Part of a small language model's weights: MLP 1536 GELU, vocabulary 4096.
Each number is 500 + 50 x the weight over its row's rms, rounded and kept within 0 to 999. Layers, rows and columns count from 0. Numbers have three digits each. The size before them is the row's rms in percent of the matrix's.

# down: layer 4 MLP down (transposed), 1536x384, rms 0.0407, rows 25-93, columns 0-95
# up: layer 4 MLP up, 1536x384, rms 0.0508, rows 26-94, columns 0-95
down25 110:507514513470417543515571508510522472508472548583469424427576469454506525647452502459543505444540537491652472517421508435458515482488496541424500587511381509489423456444415482533555527485521472460516482491580494438535572463476526596488498510507485436555462444486504534491535467491530440512
up26 073:530528461489519476557510491441529484540491529344513435517470581450504601547535448473507483426461561512502461477516451460627568396423513448447469467505451580466584549569494565564463554531550479533471501547526504554462353539517440523499523515518592470483515440419519572523570430555539473528
down26 065:488506523497520446465558515545539447515511482632441471549506544450506545521532597524389483494491552394465560466541429444538441496408523550470507420380474544489518541482379493587390522619546518477493512498464588427485501533533471546549486415573408427449525457456471552539464568491596583437
up27 116:484568523561455450493538449557543338576432512491480479455498577480490431494513468490496383444533464509467445526552464510603440456554580443452455464521494543477504513521574466520523552477530425531556498503423605386469461488553472483507512533429499417512536500382522468579449511543512517586
down27 109:487490430492540411531454511533524520379459401506430535516485455457509457479471484533504487447489465467522556558509492483533507531577550508510430508499534493535560610505569425507434588570502463465539482491554452626608486514483567554542426465637478513602494501446561535532500542488514477480
up28 076:531488512468496554542483576533474509510509530325504420480546522477484485539507574532502606551431529610584486520461459522543520471431471410508396543519497613494484503466518551470457529450599456490542558531520500452499350497479520458526480512505463527436583483502575558495559496599596493491
down28 073:417526476519549569518552472562544465489505516551430414553523456545509445457530547609526574511556462443503559477548497520467460563437507475499563465451542510499471524568496454578407458502510430436471430508474491503560609505430588501500489507586481551494523412537417487582486546555476462425
up29 081:497502534512441486444547480499556465555502475356439449413513540489503512473486490554495561582500558500478455456502360438610497402418545463546459521564482555462467511487529587480575465447527447520547513418439564483466396469502414467526504427445520536506539459456496535502526389497523489509
down29 096:515489463482507587403470435516541495486409391638473415535520489385580486567422563440560549553614509591575499455541474498463458457449478464505596457444506475414519545562366539472545501500544465571498508533527487480487527524437557475543474528464527476558576520576602536391485500497431508463
up30 120:502505542474503494507543504533479511466480455482431566430473503545553509579515504558491470539438543501520387550479494492520470521472549440482560476569532578465520553457569566554538431442474535480471547484560477475524468556526493503527447456564521425455484480512387490469560445500417492449
down30 117:468479391547581443517532525569489572525477629495493462549516497509626471496461379428540371522518482591485595516497597573486511543412523437516538488470600424463474483496591467458474514551391500516532583480514426521499488483498495537551495620564507496551594531515555451511502521531520425479
up31 110:465458524531484482538512451437527538493521573441522484537528532492535632483501469329504612596419496438548401493523447527589555478481463519537392492427474573534455485485575493510496597578483365460478470610528532506481474561574487534522509482431471497514540518548534540467534571574594496541
down31 089:489501487550500447402466466405395489418456459542512539576557423403512509472497528517558465534551578532469430492393551491606485475454489453490410560504546406555560472536543469432470492541439510521488552466448489512472638597373527523483473488443487473592541483523547510527404470545501521542
up32 109:414440404472480563463436500443472467582391450475427558516488472413529502452528430488499591420554506495551502500573515474478472543525517422557534518443473504504570434519492548570578452471451412428573441474414581421488473466551534412533480574544474507410577474450504535550543491489537489575
down32 102:514575495523421479519505470526459534511543539451517464547478438535526495544529422456475396511484518504544474481442510482482496520518590511580597452515492445479461504518586447569476443426566511483500632495456433552451495422385461468497491508503416577601485603485487528537477569500456422528
up33 087:465546460503529534436601481470492470426451506395547470550507516506477489544505509418477580420477541475475544524472485426597544530486526440505508513399542552514540499553447585558517426510579544503523501493564483505548428546515481397538497520519488501529431476493460527467415430599504488423
down33 102:507523474488443454557510555571469503483542475641426463467568478431447485571464411493489534527493441421501541473446530456467503512498473480433495559419520484505484556507467573538534506516478481473435438514567426452584614490519423480445429457530474541503499527481473553450513518532534516531
up34 085:516442533544540523455577443465455504471530489447442542477536476536474543608529513493540485499413501490531518461514480512523544485408566485483463524503462563435538481550509630540511522461487440521362476512516518415497423528506449486474431494533581484394517444458545513508547455491550445457
down34 077:615389525547465490469485550454449528484562474576635575500505480517460509483446473512542527447501432569546517517444551583376469507507523555485647431538436449445561542488459472574471445572578485547436537488575509610494488478553505435464513517502407602526441481364610528482535480523506471540
up35 096:455450499454386482440579438434549470591476468419395456461534502537463622427477454514430455500483439511475501488472484519518610501401554529521436491470519519577549440507523543532538565532470477545485399451609503456502453555480520424453561626517572552520582511511535555469603499551619503491
down35 104:477457459458527551506592585521488535499582479535430494491531490432483517547543507444432511528415556454464553574435401371504488534450565516501426462455448515430502489472479529509446486516474492520445519491418518493576529523494441463493565445457479602499446409450471542433501471598573595469
up36 090:461512528586514467499460509394488504561508491433555448410616501465409493550514527418490552461512479585505426478368490422574533428475514527403457570467509571373463600499488578511445621516522437501470525488496495561486423503440494472467467488498521455527567522528542466464486524555498559488
down36 092:464442460413562554539492642463527592501557536585472469418495468501499531500533491550534479470490552556612549454486491485510460457392468423408474542405472473536561428478516555504560535567434476466520442500535398523494520521541514501519479510541517534476466538533499503555449451552511485649
up37 119:528497478464496404513497479497373362531435474487504561511555561540533499468569435560441453558496457490498502461560478513521461396471543586488554555499468498579577518544496520543457462505567451521507599478470619531341474532528408473509532506493509486463517396575441467457513526498463445440
down37 115:431477532483478460475555445575488601444515418487492486511578484543445526538530570506520443517501508471474582405461549537558585487524508528500460490532579514510533516454525465448534449568447478448508497465481523486524505461354423537440537475499477505591484560497536456454484540562460440447
up38 122:497505618423536457492540527533564520520462505474487560471488551554462486535577429459462490535433485518447443433560465541542519485525510460487517562447389526431500466531585536517550455534436404494487385576554557444457476557488485446522433528421509434393624430527497424448493476505487495471
down38 108:536531504422465537505475634476540484410532532476498539561486490524467476570425445521547550445476491464528502526477472545515600503555508451564539554506589529598586462539564486462525522406439408437395556414531533461537504412440543514626481500462475520394630490494550510538528519547556495513
up39 123:469583467543527465556540502398496454537485465464516436515568652518518562499511647543488431483404530551549401501515362537539470524502484485483505513460505543467482493461440549502445526394512419524464505482537494462494466505470409567488442499527523508557586535506487562546569436502502409553
down39 124:447538435477478444500465507482399467449435521490523561520514385499514432509603523515501528550475540431487508448522546509508558522465485423561528487512526484551563478643512553545538551556499479451474428497404544552416512442537519507546526500492552479500549516523501498466527507412493537548
up40 082:511438492501475501532608488525515391524539504407484477512608550412515578504528459401473475472378530466587483463536436428591585451461535451495439503477542570509570471521481652500516505396534479623464504513605506481526427499526398506551564478531492499424567422480517584548549518571567487482
down40 083:597515476430541486503526494499510521428510519549539498583468598496498454501449505427589507519459619489529459599559447523470500420512550440497540470521431498451554470637579509527494526537468450479484419455574418473413495431570473439477490511599498517508535588456531545459377557554496502446
up41 075:499551466512489527537489462478499481514470563404487494447532528487553604573535539508423551462447648532463429591429450482586501484430567454506452509457471654485439538547530536515552533472523510518501479513519476467423439562532460481541501453502525545507527454360454549512566504550551451465
down41 079:490544505480467483517516605502474504517479498615422455366463473396516544532489448552443488507494522447449518596483459444561529553388339416424415575479572522474556497463516549596427520440465395405542530503532496437480567562558444562499544501472446551448489480476511578519431500533525548524
up42 105:563507448537507546559562625489562566520403558432452472497512519472529516541518578484565418504404620514536401498533471519530450535485498514469396463484469561413561474488484496502402576443499518456435487504459460473493470525537485553507553479526499487401566470459538452531544515520493427511
down42 129:500486506456528515558498525544511508517475539544561505506541522443540487543410537571470620584460467484528384420554500513521572410583472546495494489417484505478491491514477479512499461502545461424463552479490500535484506517603443506504585472491443514431615551516555493427567525575507434425
up43 087:534554482598464499427528506456491495535524483389490516542520544488575569495536582494507479547398596490567353540503499495597581409486544505532467559437493575434532516515565583484472529449502528440473491576550591482455469591522439459565476545455478586399502367539522464525529556503598463448
down43 093:542532451537510455498452545419454477536358612499575540487488465582522463495441475488430530396535500541426509546558458485483481506529477454507526499480517578469502471453469483443464563518509512474430470522502488534589525507565530454431516500420449514551586481599547443475492478535614534504
up44 098:530435562501413403452504523463529464540558510505494475494524710518487487480472465443453490603459614492500425548506467579507556482491498543393504530506426516417470462510487548494479576454429457559482456443482461492516468557464477567520523502555458496451550494445440528616498542565462442472
down44 105:457543444516508632586502510552428509458478458497503596525446326479572529451546527530498473476495368474429604488540522437567531546519503464604517487474574480505486563483572467500482457555523488401500534553560541554532437504472488493500472558462484535502516444533499538452499432418434538484
up45 080:547572422483547531490492513453497464535479492407423500501501517464457621541580515445474464480450490495521484485575445458577486484466556469464420490459502608480513571517477614532533482509526526536485439528524490472520390595508462450638520513543576481416517483524544579487558486532573510451
down45 059:498422491558501475548508486393455563393505558571444463549546460479504487480479527524490546561453494499574460540425463432503563483427506567501516526518470577550572588481468533471468608499462440451434500550433467432598412455514512479576476496450468530542519533561570534534415608564552449442
up46 106:539441581406455496596513490477482469516534531469525555462535547460530506571556501491470403581471579519450459575547482563579507443517485549449475514510467520469526554487551451397572457471401482486533488450498577367491468521425488535500501416444529440507515510425460508492493545503510538495
down46 094:480520517584534532547472491472534523518437546486644514457478458519507516508473388455533470439639559460534555630451418555485465490546570522463528427534568486499491511449530523456503496488510527495585535479590503535485502476523608412454517502634497557501468575406653477427532474500452508460
up47 095:464544428487560503572483499477490467499484448439454484537576552507532587484528438545450527506546556479538513601495451483528532469540512474480529576506522557466508599559510525545411491489590443551401515460548503548433458492472506548563498540521565504439600440550528660453494584523506523452
down47 089:519549407556516488568469545441501415481450578593550410459529457546522451452499472524552538468531494451491488543451397458462422483615400517544577490488495551533509512496592458520498424552704430561462493396567448567456517551549420546515415530591461586537467503478552549473435462506433596473
up48 083:488484544424464559570532547447532526568496509436524447456537510433435642489467495547525458423467448520434501409440427456532412489472432445469435534508500553503525488588538609470587557493463594472615531469504409610481385518562541524502562479454564545448556479454569581533532387572545472474
down48 094:519419610503543505488505492452475531466464436569482512472472452532579471533478520503508494568465541517519497540497480483490530553427444540524536490447443495500587484500482551579363488458467469477399510465558420483522476433520535591465525441487452458569481441539572576530502530462450566468
up49 103:493433506546396513479634451457569446562433532454453451550568587554538546581521487427508425442484513558470528406483444513551541467470541513520379474448621590475564484520434581473586550482536523563439488507510450480481422486414514470558551501537509440364609494452552565543475500583521480508
down49 117:559488518488579467531556564499427571486533481458541603518467473478475531641527564415531491537424564476494510417501428436524590483453455544452397453418508553462584499531536558510522468558382457398439472472499485559534489497538467463533500433541435514445498527598528483550508588510588430526
up50 127:547455560527542471503378512476513483495500515479542454539546504469426509449535524414477466474446536502570471502461517475504470515497524469492483552512487530478518431506483487487482582490416548453459479635546448565562467550501419604541457485472497589485452548500467470588472483545459491541
down50 105:605489435461468451519453632507494437426469531461511539563544503567538528513566526502467425458450542439573512593514491464503481439531440505473531506545451543502531473522519540469539560542478558511443488529488528454581513475533520566517551459564403540428466400500457490509468482599525543543
up51 120:544516524435523430569461501492481432518476548486535538493477538464489488569390610512466521533436509593575288573477428478559534510487536533449517492501538564458486463521441589419562418480484553423482518545468479493545463474480494497454499416531545524516546455475495417458610502520541478474
down51 107:473578539438475455458550632481423483574503481492467491509462516536433605561451458545507486458592523504470544549477567474581481541522512460585434536470484466469477584443519432419534581544478576557495450545562608634489457585500500458465484558540518450593461525517500537511482510503506506552
up52 083:540545484493450515544547478406491490498446538409451425557592461460505563492540465412493538519440534512556468458453455467597535492507599442418445435464415585485539488494549553466463533484524526514508476508577503446485451530481487538546555512508510591476527497545540512574537514609553512450
down52 089:573456306475443517466518605509497457484493506529446470570555444468481512476592590504499502518585538521544525500485564454537519399487533495520373533423438466519561598519515402615464465508523490512564419447509484516492541509561481501522593361498555511517442457475522464478546539544528478431
up53 095:458429585502503493539547486464551428499525436421514497429436562527473563482555408444473479563522419483455457453536323550518497410496523532463492541462435545524504444522541532427606549548461500497558511495561451465535398534533557459544532450500540471423509502515507544471519583534484459494
down53 105:502486525467532583438520487441521560496475418547445557441430461480575472540562496463498572452531464484374484465540396465507557540554480548499536488448508510488494466526509403448470517543458456487436452371508377492473557506469619431562425505492505461480527500431544597412650529439505583480
up54 095:526541531434402474557524439460519491486535532492599552477504496573498473516553452556426496527451450414486445559413494414466463423485411467510603602444492499456468449470600546479511454503464550434457395512572448444483502603489463539521460496482463630394482477528548521583470494488500533499
down54 091:508487576476570566489545482429498495430434476472523562543503451439408493465548469496570455482548494515541593505537524532554495484581473616528487468528476598538496563428530404566428608536436500583537644507449568563526438362443532548495424564438508438535516469493456478417416431569483411510
up55 120:542468561487471543551574505521518465463507592458554503455506521460493535484545461457495561386469446514583502584466466452526420499443496504384459531445461553528496407402486531503500603593550541573432500516468465460424465566579454450522505514405498512525464523494532538454502497554593541530
down55 118:573365430448455440563469467567443564476620465499536509389501589486439448503486493451539469540605527452538489432356476492389405379479480463436564501515540478598498548490555508515496539464508488558541455561491458522566456456456505450540559544384574551426517567504472479528447477512490567558
up56 119:513541547423316481460441424497541387586536509459475544423559507530490520513513489562432553574490495496520531556621485461511556319535493476524523571545574540434459633501546520496476443482519495503516475450440472455469479480517435645508507436476474519524436465423510627432460463470504484510
down56 123:541507556527501496514539502489549492415433585502511476396528496575520460555579525557498442509479422338483515542486482578476481560436440473522471490490490463506531495478499474564443474430551598567495518471514563394458508554505440433557561518471504498530514522574567455564451487522554542560
up57 082:503469513606448569476586397462500497502579539423523482484553540495505526547549530323480539469433520460486497518457446441612547438425679396517433536508489591490518494526508573469489554596502409490513486523510531469485431500483463450569464467547548449519489413442512508514530401537522504469
down57 073:442450565462502528604463508447554531531544467553475476433553430442381525538468539520497414447469436509515431597448497544506475456472413493486556513466510534509423446359484551456604491550499553536427503457547509539495503531398497486471541566538571490402547470539421599419510529489584463545
up58 087:563483502534512586531488535488394517443552516380493442478526466557413644482548580544503599460498525524535540465461492368549527531449452490461395513425564539548496492442537507556518532503493585572452505484563451425559436485497491450494529434422497546505480583458498497537497549610601508472
down58 100:528534538480477514560480443485536553535457418697521422472627401486516481568489529486510535489452454478538517569500580494446415497528428479535517475445564461523488463519505490493524564476512545501512454521519408550565630441477526514557495475585460602539589470318443588521448510508464467414
up59 105:511502471562565511499511503391553519504524459459513504509595584445519479549516494485429626506533592514480458535425450384554513438433516441473516518550538538522492539551486560471402456517558501501508433552438523519491432528517497555571449573516490592466496426531613495536477504499493498455
down59 102:531568502409507516552454521422494414475466435595479467504461422471581457591533436514536513529540504451407515433495497475524428495511571547531542524453550490574482467482427507510406476485510523577484490527503523537498564446542499456457561558504460449583542439445489481384471430555489404494
up60 071:553538563479487544403519577416504480571420536355421532429478485441442502519515490486486531538543554490649493486469455482508461507379495404463426537511424527525496516503486519519545483524590493441527504538428496443510409463502494416460514504488510497480498493475554578441507447548592530502
down60 082:470525410477530649521624519582511593489497528638476573481468367475494452419438495566415478442533482513514602475475519379365494542479596418511574466492452411561469471441523500529433426565592525408595477466510515520526602498523467488499488589521496550503490534452499527481459428475590464430
up61 104:507509523500589486516486523523473567556466479464538441409501551445465536545551568496498534526487559515434501596417475491536471439461540464446463572411418510469420618552546499544560514519431505500546437544549440577477504520474508515618509450456550521399402511551479433499528524490516453480
down61 116:536555512511528511476520503502424538535532518460605435424461412401560506499548571617458422526582519459553544559487526419409559523527531603405523487541449556512535516494511391504416519457423530491454534509465528539606472456486416505571459512442519619460520678498519461481475543522492546480
up62 077:504541454417436459506551544545552427542386428366406531518496520427573511472545490478566480466480558504569468470623441497507492471452580455431530527500430571520521456548565492469563518439504524490354521522435581381459408502474471521528510521481469494431518400516515542512545427450518462412
down62 082:484555466487487456526583484617545530537537435617595444502592433444510510467454530471527539529529447571453587513506496478514514514521506525390445421459459422575544527568528509465521623546447607481489527538373485484522602506534488516611539486607450495502594503438427452467514447418484531401
up63 100:602371407595536481517546503476500567508469587483484475468554520410518543564522533479533449362458598536514500476438520510526471531443591538401484515424533532414554472408466543572537571457566479560458499440581487567527448584428434531465513531537490485509467488496557522625513529547499522549
down63 092:497544461465456509489475660477576534444514481449519528511469514504446510470447451478527514368484525481471552556445551451538504590557550522447461546492438445478506482453501421542461477578471534479513433452609414527447505501423540457434469570507440555526464533510509551548484575498510563628
up64 123:512528515550529461521434482523545446520500482481464525427432615480524577515548511511517434505413391478458384527548470520578513430466395455520442537523561525538587449484493550564416524523501501421484424533493515412499456511547486460536573498473464473449556508496478489534539526523511505476
down64 131:543537430562503492590510595486531557426552489494463475469472457454502474560522554437551481402501376462497461496449513558579436573517462481492437516540479473617526520545550387375487488512456579635639519478510491559457497454471555483513463531486430516506540508447522453515445455494534503447
up65 091:559481442541470425521480477517449473537538539386477465414479550561446536463519497493494471520504526442542422513462486513531600446463596418526465518552392534522429493512556525567444567518494482509438376410463546520519456502497496510512540534448522482404519492519478572501614538531593599495
down65 101:529483442484524357533470535500445438501490564639473526470579548495556480503473555426513577549494540515508464522533500480466615507437569398530500500500406471446485518378518523521430471502521512517373450499457534396594591518425531564562561505583513447440455533560547609410589508565570483558
up66 121:556488470503572425551444438482491447507520477497440558505472523474497537504505611502525420547562501460419475497495479497475528485472524483503476662474443527475515461516540506479535466495486456450485392502498495539493467559487512362600523460527465482418561488538470449496466535526515544445
down66 128:475485492495602492513538496473515573342433504490630460463499457470476513528478473450516452421485467472431520519520486519639507536482432436519409500524484470530564608574443479533466553480467510553507501545434439439614489500483489510552539444482489575560469494545512370464506523428549508514
up67 107:463464483469379481512579512365465532453520447452533463599560513577469541552494421509443595477511548400557497460427469393522567488453569525584519577526488594520571427506527602586548514600516441550493462439450517474548473512442501401430507563565527484366506471510498513576541490542597545463
down67 110:524394567452435490536552501515475432525524433604458475514508533557451545530513452531417591491549582499508525491458461467512546492517504430529536490473432481476476508514472532521502432482558518578540452524418394486530520466481496557508482517558531507466477504364449501536548494530505518489
up68 094:488433547402411507517563450505516482532453490444485433567615480478440588512491469512471453514407446536675467503475469476561561508441491492443459564487521583532514462400483642499493544465471531556517539518446493337464431471535533500448620537449570539414553513449480602506664486577593497428
down68 100:526532516450425508572568486441487486551543389549563511514445527455449565551453523454513491545453507387495482422421445483509533437562423587443511486406442553531544527594539541472571477492471485456431563515572500528539563460422443497519488459564540489435601525465456491478536448569475483461
up69 074:487485388538510552507526459436574532445562518351470468484567460470506500585569555440509463504473545462521550490470441444537478381457577433450418536436539545530531506488435481516503481471524536423494523461431552457421357488590480460541442487502469504425499438518528511531484476504593400528
down69 084:459534398515507559496456444519604521496524474667436476436544528474513435477407556460529549430558464504493476476492475464459509467530625374566478449414542421533477432474527517529523424578451449370534484472530586598502517422472530536490450425458488505555506506447476491547503503511501417455
up70 077:507432395519496498537531470446484454580547568400461521476536523524530575488574461437537539547430609457467421481484393493544544368445574453496405569503459571513525604525463650563491481517534482580484445549508535453528405603511451442527539561460577440454555449461504525511522483573473531424
down70 070:474571562571519530483464511441433528555507452500643499497435420510498585507542551524423555530438569566483522535545458463513546485506405470490532554474470562583526484388475498539462486488537439521482455508455562474488451501368508441535455455505502510460438490428531546485464512547506503471
up71 084:530471420421462560519425586427429528569488508375523483596554468413538558505479542499465584465546640491527464574449490486559503486375500437577530572474475577556518472462443560504467507480514497531500488473431547522472425495463463466499466494466511495526473491457577508494496471563598521520
down71 089:507454483411489483518505474469492490546481506702566443533500419502516440577461444434499531529462566488507486502456554508444437531519478498512532481587457446475442522529433474375540436456420494461457510483474513451502651468487517525522440511549458521499590539407538502547456492533529566449
up72 084:605509484465463474459508471501508465578483547426518463543499521479549636519480598545459470549466509540434447447531451377537460474463519536430482490530490618479529581479463566508511552538504583471470513523537533563498404483422469502486500492504526577537555499467480513552500516560561528410
down72 089:508437523515527517623535507555498454454537572551509557537492502496525500519510530477483514512489546437480482476449464494428466498541551504463539427443486514572466626546470507457578408493504463427481456440493554548511506513519428481559499556597504551454462500429457540541546446498494600516
up73 078:467451464434470548515549498480513521647463553399481476516566559549580540532528413488539575517519459489462460421487422478631494532417533549465496455432501551504522425492452517516550541546478502595475465439551521459538399562483501486492522537509547426513519443489514505512549506606657508468
down73 083:449498449505575493482455503521477559510518512485491526487386479437520621473492510497575542522550476507541577496504433485500508486560567513517405483372384454506521541466532572471517550471486488421529534611423470494577522534504524380511479515539487519531530445482584474526452567529548517492
up74 085:527573529485479463574446483495466482575557525396495440455529578491573636565477535445479542468509490538493475476461487482566463466502535500430486461473465532410522647518474508524500513557590487477544504510416499569434370465503485572526568463505531554459536489510538558455534507582565537531
down74 086:539467488507540530521541499486637404483541509483356539507462530542546470490492456546594378427483483548464493413509484435481562499418559491482550427450593528562544444427471491476520543434512519524417520486391544522446470530550515512528496507528476557512522523418463470550475469553572607543
up75 123:504443428417512427518500594418541453443562459475551469543561503515448542584470490440483588543534485581511582424546469444526443532372482502457433454512523504537509532510459576569444545557537446527486440468509477522428475499435578489618448510559479524559456488594593475547495603613594507521
down75 105:377513501538530561428551551473543523448538438464538447478533469486461492453492505459477533464500475443457561541511489533545490482471496580453533527522450579464566645510415559497480516528575485582507493488536451539440482512472592503612516601461568501540445415522503494447479463508499522490
up76 100:506525464483498456558495489471512499562482507449446525507486557543494547541505513505489486561466583492522494468442471438492511403454470444467535559476431544502492554516511480464455504489582498429422372552550584448487421585472495601562497551482508490438555487495530493566507421535494542416
down76 088:506523569494504580523558544465522508523478670598538520563482480459537519482377421576454485512538450414582496500488489390517525476503484469490575512494459528605463491470400468472548521536469447442477388497517522483454661523545513421506432463594526493534572510477460505531554445582550512518
up77 073:479563541507485537530524480539507481498518507335434473499557497497536607567528486425538515479489545539527466448490416494583477468382594457458403450495469640494532514501510614546515518522557483492479505522544497450525408544528462494529516509514594513441511412425467564467551477561548442466
down77 042:496588520566526470527447413526439476489521540495427486453507468406561560504468462628496499522527436517563568614469510487450387459381442558475407412503582426560495475469506439499553425407456576484482571493470573472677462514537531479510540437617496536482497436513556422464548588516547574396
up78 126:470457547457552523504482579490514594523463484463434548446459518441487493626489525423541462548549538431434405500465401520511484486568558468455503466420433587429533438531525499465499469498444486514515476514580515525498474560518516596553552512535644425479455481482481500491570452498493466441
down78 125:589453499505429595475505558458476471494414451461549455556426486542552445550516456513557592478469457533497521463403628593481391535517380532496456509457547478529405505506487428465481553416489453511513469520581447621468530570540549519540440560566520456505444534559557529397469482485557536479
up79 119:556420589515523529584509491522524448520451519471563546455534528506492583547474505529526472492481462530519452527478443549504465527484554480540475489348544499514490414463438484438511478472497528590444484385497443529552431493531561582461523474448572467520511538514491552483536531570528468466
down79 120:461437473537455450493517458534495518630470544560482526532500514536504509551523528430460538538484518490520556512512539430458563464522557447399503592486471461495508510474552424558531488484449421463489435498490565440435545578505451540527458486512528493435493432583492472471473494478506530522
up80 086:555493343496500533511586502434542489539460530438394530450517537459495631538505485409501500482488561484525476470548370499586549459453517479472470550381471576485504543475463549572443527467508439535438457543459504476545413572499373420530536559513516496496608446425484567459534499542594479438
down80 087:523511436558510603483506539494527577445442526524538452532460462478578516520493424507569492513519510497536532479480502477531451542506413541555483353544530500557501472512514506460574457553466529495493515469492482571557469449461517418518504525617510571562437477474567517499544433511533544486
up81 076:463472393498515570578600489527503416536595583360528480518552505507471575601565461521491515546431505456464511468502430473605507486370571481518415524414489574511526500523475539526548490464467478578515452493551423437466430491527503450540526483552543528471538453390564568571517374605594410441
down81 083:509512433487547544534503487462524488499496513557449531477468538447496545556490614566417461573532577524517534550572468455504483509430469493406466474535487577413516447463445474617465450573528519351496485493454544469547509470545476486546541476529536516455472450522472541482487550488506570473
up82 077:556562582472461441525538500469461522447434486411433519623531510572430497447494492443450418528478554482449486490489487526537404444416517424604510569499489574575490548437520602457499549500512486415533541488533527451484388524464508387551599502456501558392436477488536498559514413482476467504
down82 080:472513464557624486471512501413478564458513468516594515554475395512474466638514456508469422446550483555582519441485541471441462520518439446486485533602508500505417616467497437520420523456441500400483533508460532435461447428464543453429481485408607515516517432547549406453515490525568470603
up83 088:514528493489512550586443473571512459547454464401533529434465508452519518504588574515447596470481477432495460510492435480583581414409504423513469589472467692466475519476498513515456460506527464521524515538493576413507426517499484527497549531500546449470551480503486540471522506572477462499
down83 081:475559570448505493511542514532481447518499439583482580506540509481530507518444491503502502452498442436527578502502518457457425467505526440567474441536543616411457516538512377459498523452517568481541517467431584472531624514393612587600538576623483501492530548417499538495434500485445535471
up84 081:538482494509479499471543483391611522593471590368486437501515558548518619475494491470492450461471490432503477464501409456588516382380452465507457560446517582457461595437528566515488578410473484544557454445452432532487405580534421451572525485455540454508512521432551557541479403473487491543
down84 088:528509409551582565504471498440535468492398504556448470526479474565485514546484518389516487494520501458545451438488441482503393484532451559535594393406501496538545574412451515447479526486515473459433481496463480541439589601447476547511499508564531437563530490545474553481463539487465503515
up85 080:507474489520436444501540528509506497450524552391458560464462519529533524555593579427566535548451601500525488554460483536550491491423603406410422478553466564534519421533538582422431481474474589501539564445440493496512401474498380433401515517469551510460572505424554476479544520541547523400
down85 094:520491492487505530476467406556491486422562588620428534474443466552468489465478534519544579492515512501517480553529452479456534551476491568513517549540434488582430463416469567464390472478519619521515585525432427542532532470459568459453495561463451497564464515513481524503402498498568458505
up86 074:521483492518485556443493543435443498520485434346530499507499502439483545529512477443426469518359613542552516456449476476521558431413470435469477510469511614531596502450452569521450464509524520412547547571469474394445389442492478450511459529507561493409476495484591470506613588507573509463
down86 090:522526552570556570526444451592487524523502541671524481496568458494514566442483493524462516485470437511447503510543570480440543517536553475537508472440407493539530505470465433568619470467578511470563603430451426520462561447462510500471412518507490545537556438476500555530459407448500490513
up87 075:522537438516496506542513505462382487572524512365444488487510554503521647566541495448494526480398485512526403566508410467599433433456507529498451559469559634477508513474534550548504524452561434496434482553522547521467355513561466489548442528501504482490497463403489531479548446569548503502
down87 054:513551562453537482557558524539446577484494485479521508543473492453507430506484477578488418415528543438505512564450442432525450581538556559408444506477448574459497593478478443472456491501428514504466487523557564457421457573527490490457479573412469500402498495617474516501473513491558535508
up88 080:424451552560508465496568519562506512402502478417420489415457520509471581531472495510404505518466497463474390507390434489547626469433549400485471559565518585472501515541521589575427486501524429545535536435518421541552401468427545477468518476468564503489547489569555514441518442559541511545
down88 103:469474556455498512497486455563525536492449455656574480490451503515493502455402484532444517525453506525472506541448475539470505425494460518466536484512565471504507427493473558527476459521529472381496448519516484563489513514510462564521495536539525464423548578511493555530534501586446490516
up89 089:449457581525455543509506539524494457633446545416472516505391494616456533571551543493490535583527598506424482513507439470542488554416562522466434506430549562486559483535426483541492474521553436537552530442519486417467448589528471461460502615506587492513559491462553561493540504475501480547
down89 128:502510520488514513423600479469539484581441488564474528638481492501433524583474401472467504515568451541505420462542466440441504545565519499500500473564533556516480543488493543524526500528553548445522496485572503451430543533534534469567473455498596474433460445332468532453558474460543469439
up90 079:542532478415488558489520499488545461529499538407449441572493521426486596547526573478489464580456596535538443552528434428583499509448546481445469499458544662512475547540537595576483545533508527475493525541484519483480365555527413534564548463516466493507477469477452610469548483618614458412
down90 064:538492509351508527460457469522483496522578488624489526472433516390477425494420530519525477462572531579542534553539524474499504502564570503475502453503457443429456574472548441433428445459509586411469470472509565476564545599532521463508505550506361568483520553472507457516415499537590607394
up91 111:503576500541504516458520498499648504515511491475406518489473518538509527525508553498504450617445492545433439506583460553573465460512562435535488509535483552488453526499539549486553452444468431442556420511592486473476473516493587472583443480405490529530503450394519476532495380494523426474
down91 094:536588454505514503527454450556598520542476548451444461521580494497546406460540443512576480469468582475538470524511485413449422512464586465499444528542454528534513502566541547488448551483465464546497404567533564643519488608363443543524443374482438517450480496434605510428447517373487555471
up92 095:510563488522553498512479643514481444519492460447562529512515438506452554522542526516530541532562538457420463523498462520550471375490465528471511598456482536535553506513565506558500463427534380449588443440495453539537442550520527431513485493447470463542524480450545483426506472540508487525
down92 110:510512583430438428502541508554562500519571452684498433467550504472518494481522501539457592560502461447503478447444494510486527482547494485452536454516441467492496455500378504460441518493481474483484448520452427549509578465465462538546515504526447535454455506442461543506407584504565515499
up93 141:544413450587539549551528520430509515428617534465475594550501486449445536520586386427487464461467483434533534478480464580468595508425529544523484448490527502656517437423562582448491529568556449489492502497555535485497457544509528436480469524517502594432474569535671508578514531525538556515
down93 152:569455454425490501479493437451551467480492426501495527464506572396562417406526441466597556508485512435501509490540474473479528437516488428540509480525472489537456506502611568378481497445466471488520533557536509596454461466406592507498446470485589529577491525543530477582488406518507655579
up94 115:435500510467523387579453560526461558519530552476503437537516605380506500501494509481439554479471578541434445578503444593520523404538501506513545545502417531443389592518543547503496602521422418528504440558432499464580455525543461524524433515463551457354540498542542442460456574546482550550